config.yaml
n_layer: 14
head_dim: 64
d_mlp: 512
activation: "geglu"
beta2: 0.99
decay_shape: "linear"
final_lr_fraction: 0.05
Each number is 500 + 50 x the weight over its row's rms, rounded and kept within 0 to 999. Layers, rows and columns count from 0. Numbers have three digits each. The size before them is the row's rms in percent of the matrix's.

# layer 7 attention query, 256x256, rms 0.114, rows 0-42, columns 128-191
085:561430518480503465503531471589497550522479622521505490412393402499477443512527444463486552468340508613613475370487484464423527429450519477554479566494473466481564458487512681499561497453534443
087:574393539527476523517470518482534509546437540542511463476428459501494515484482488432503507576501457444542596558484526503431438483446440589520480403533504446485510408515581503504525542451561546
070:426470475530557558468475539491469493475558450488519482419432462414530466556499461492506556461468519447503423505493525548502569405489482470524509467485447390500548494513603478494476372539511444
086:490518462516556493498561485440410425502597384474500522468480550424492502511544511535511487479522409465481509443514503487517507506505546486482514487586434496455548611559507518566587530531421427
090:478469511506509386448351499516529513512419570562432457493495501481535496488481446482517467621436552439482563491513519548530502446408451438479397524495589489409527512453656531558385615488553554
085:386533415507447465477404527589493552478468619532460446451423500453540499531551495479577578532469495535464474553510611528441573533449516538496426473445554532436533465466560516475433478519565563
084:509393495502534488495566472449495373448540456558474525605432542498532515616519558636565557470661469428521422553550498454493504500511533563473545497502505484450468567546535530521486448548519517
082:575505479579478431479427550522452533529462524502450526461574568537489503478500540487579509509419557405508509478557518501502462515548405437548441577534457491481459486476530573484452549417545582
083:539488543423488439458544498462466571526528547431488467444471428494423571405521377448531490574624536445493597494491412433455551468590427517517534474598484491499530456546595470551478579467482425
085:567407435514485442556516479469493495529316559476562495535458429492531558454552497514435427483469505510488519436507526513482440555569531565472464442513540535542500532452474475496559545490525547
093:452436565495485491511429562509581488498489550514520545491465481493462484509501500486480462518536549480551461485494491584547491497481415524505498481528523463507477457467462528507491411510537499
079:508569509488500522506505488421457448526547526467450525532478415508464550657602475643487516453593375595473419511482498500559473518547410550533556455426473539459564511436412472534536466478528498
088:536442458460486462490412496534554453402449553521475599512447593474552477566442514435564473489498511404558518530479514545452475465444497493556490521405558482545429493500603598552529489423590489
086:526526391497593519489475517498493520517532495531461475528525635455505553534510486468618528403436465574436518517616497500506477579570479501483516462464489476542499444463506421486529511546450462
085:490596460457435379475524496428493472382466489580483648561438564503477480591460634428532561537497530515554420561511611464456434500455522537462483445500502486510435440629539541438431477470505540
096:561471414464427583502479546452524490489533457461502566444589540455418502486505534435462511541475588442548651481553425564521493538441532487419497518506569475492494450461561605472505529442549518
094:461516549590608496452535512454465463441431385560509545596486430529477513520509400584466451494451446606441458538487581529549560575336523571416516445460552563444448514511509583468542585496433505
089:687471496495499567474550522575512474492489561454476530472663582463581527465476609420546497501575566464529472494514527539511447505417542428525391386491564421506475560534522600483471507483522476
085:433457479524518483487521482471603496433425508455436514483541474450559456666575559427531534503515545398444521524529501524492467559504512495523622461515504469501555512570582447606450603470497449
096:481472513504505530481557551490440513437463521480549478485414454481469483498544561553481389463553504482376506443435475418468472529484511540513639517460416384555533525526450478420549491480478486
097:521539535409426564494510590531518557489446578524487503409550512450511539541453530390514532522454587403348558511509492600550442524480517483460483537513532494481515496426488438545477471500416524
094:482436545550459457446530541426448493493487476539591491453450479481519553466439561557480398453536417530414437489515481469479403467528435448536492492520486528486490552431437537541594468490513485
095:580598463465490491457511571550473497533391496463421421548449476426569505434483520504452501474466496565565563580526608490431581544464433548455546474496404507556388540503498500466467598549512461
087:591594471511454461531553574491515589490480472493468464526397526579463497476503575435420493511507553446459614534513495544517498516460559481514435533467563490619513459578510547494515578397525513
095:588560511543498457491488422445488493480417465476475490525416540530412490514453507452441505461453524455422430467434484568499495492439520366508468440517534424556493482534426565692487526666490534
098:503556454414519452516499487445481522415541451477437585456528500493595552424524525513607526437450474443469584509576432454487528539634484447475506456489562402512459575606502444516525428484564537
099:433365488498614424497559522457407504599491495527509454450462531479519483439497472498403400442466543566514415481428544499443487513516492476544627489480428458500545551466493561512504587547568500
106:528599479471534478508566505573461588492491541502378480579465532505534555426544460500428522507534433499459559493510552473546503498543497477526399459576522523529404536539416514482472520493522504
096:498491477511501536518578447533482491533470558538493476452536525504519545518485509562489463506484560479463524504534458463465554468538589562601579460415533523434394464567472438648530501540512506
097:565485510478574491520408506515504579412597473498515550573483577556592454494644575523530543566557520579505525485460420473514566530543529496518471598505467440398533463474517427485491430604481446
116:473620453612508424515469498542529466454402500520455517601429527521560511402479541435495583484482472544460486494513580426558523519465457509433453449448491560514443555538469578537479611531535421
114:491557516485462544515556471404553463508456515458476512464534489595426406421537482494547494587545480544529496482557407471436546506447488577431536508505528556544467434478508505509526498451534511
124:347440432395437603530566476423456500547530618539553565450550508469471452503456464550494457569516545546539463467573514490490469462573435486433579534480469474405520464404525474606506486520461477
129:535555527514516515567522484520483562571497506539450478626444575499468516463486493529541559493487418492512543522522546479437580498423515507514500465543431543503418431434441552493475508458519511
109:550544513501481498557411446415487498524506496411492404569525458484432382511473469423488563460627439568440519595552343506462448504492499521507504481502553481506455500496523494439480501400506456
106:552577497533490505482470545552532524533514464497512512447410458546647551523501451573482526540473523475525493465507554479453538463505426480536410424467503496489518482522497491488476445470439478
124:580536472588516539520467553473547526489549523456505531522493369552561518532530538557562479493495521554417468507528405517575566594519448480519475557506557480533460537485595404539512460605507517
109:429641521503476503599475518549449504557514593456537489490487570464453502459516460503493492472447448410557535615568467465514498431470529531446529543473528481519570488571445479467556490439463503
132:409538575571560526512536498455428541485505473461475553491533545539547494540514547532561476488516469429542479537549560549577418553540491464543526476530483477554467570562539525395380557444501464
115:473514429398525484544580462533512502457544480465527452479440556412572449415472545494485516528576452510580591532499533504578460523544502514463441460495467513553437558540425537493470437440506518
123:521483468486499557471527565489585515485411396497470458498440444610479469543435525504446431497511548566488608563455553416578507520454488438531470477444500577481551513555553526599543325529476451
125:529526558607418549425542479505460519547477439535523479387618451496487580466474469595518394439515424538524618458498599525495483552512566488494564424477558457578524480484506511432418455527478537
131:461462502519458526513528444454516446452587566474475440524571504482489401492506464447472511468455449589461549485530523521460537523492545559517451565473524442558480403551569502534532547477516561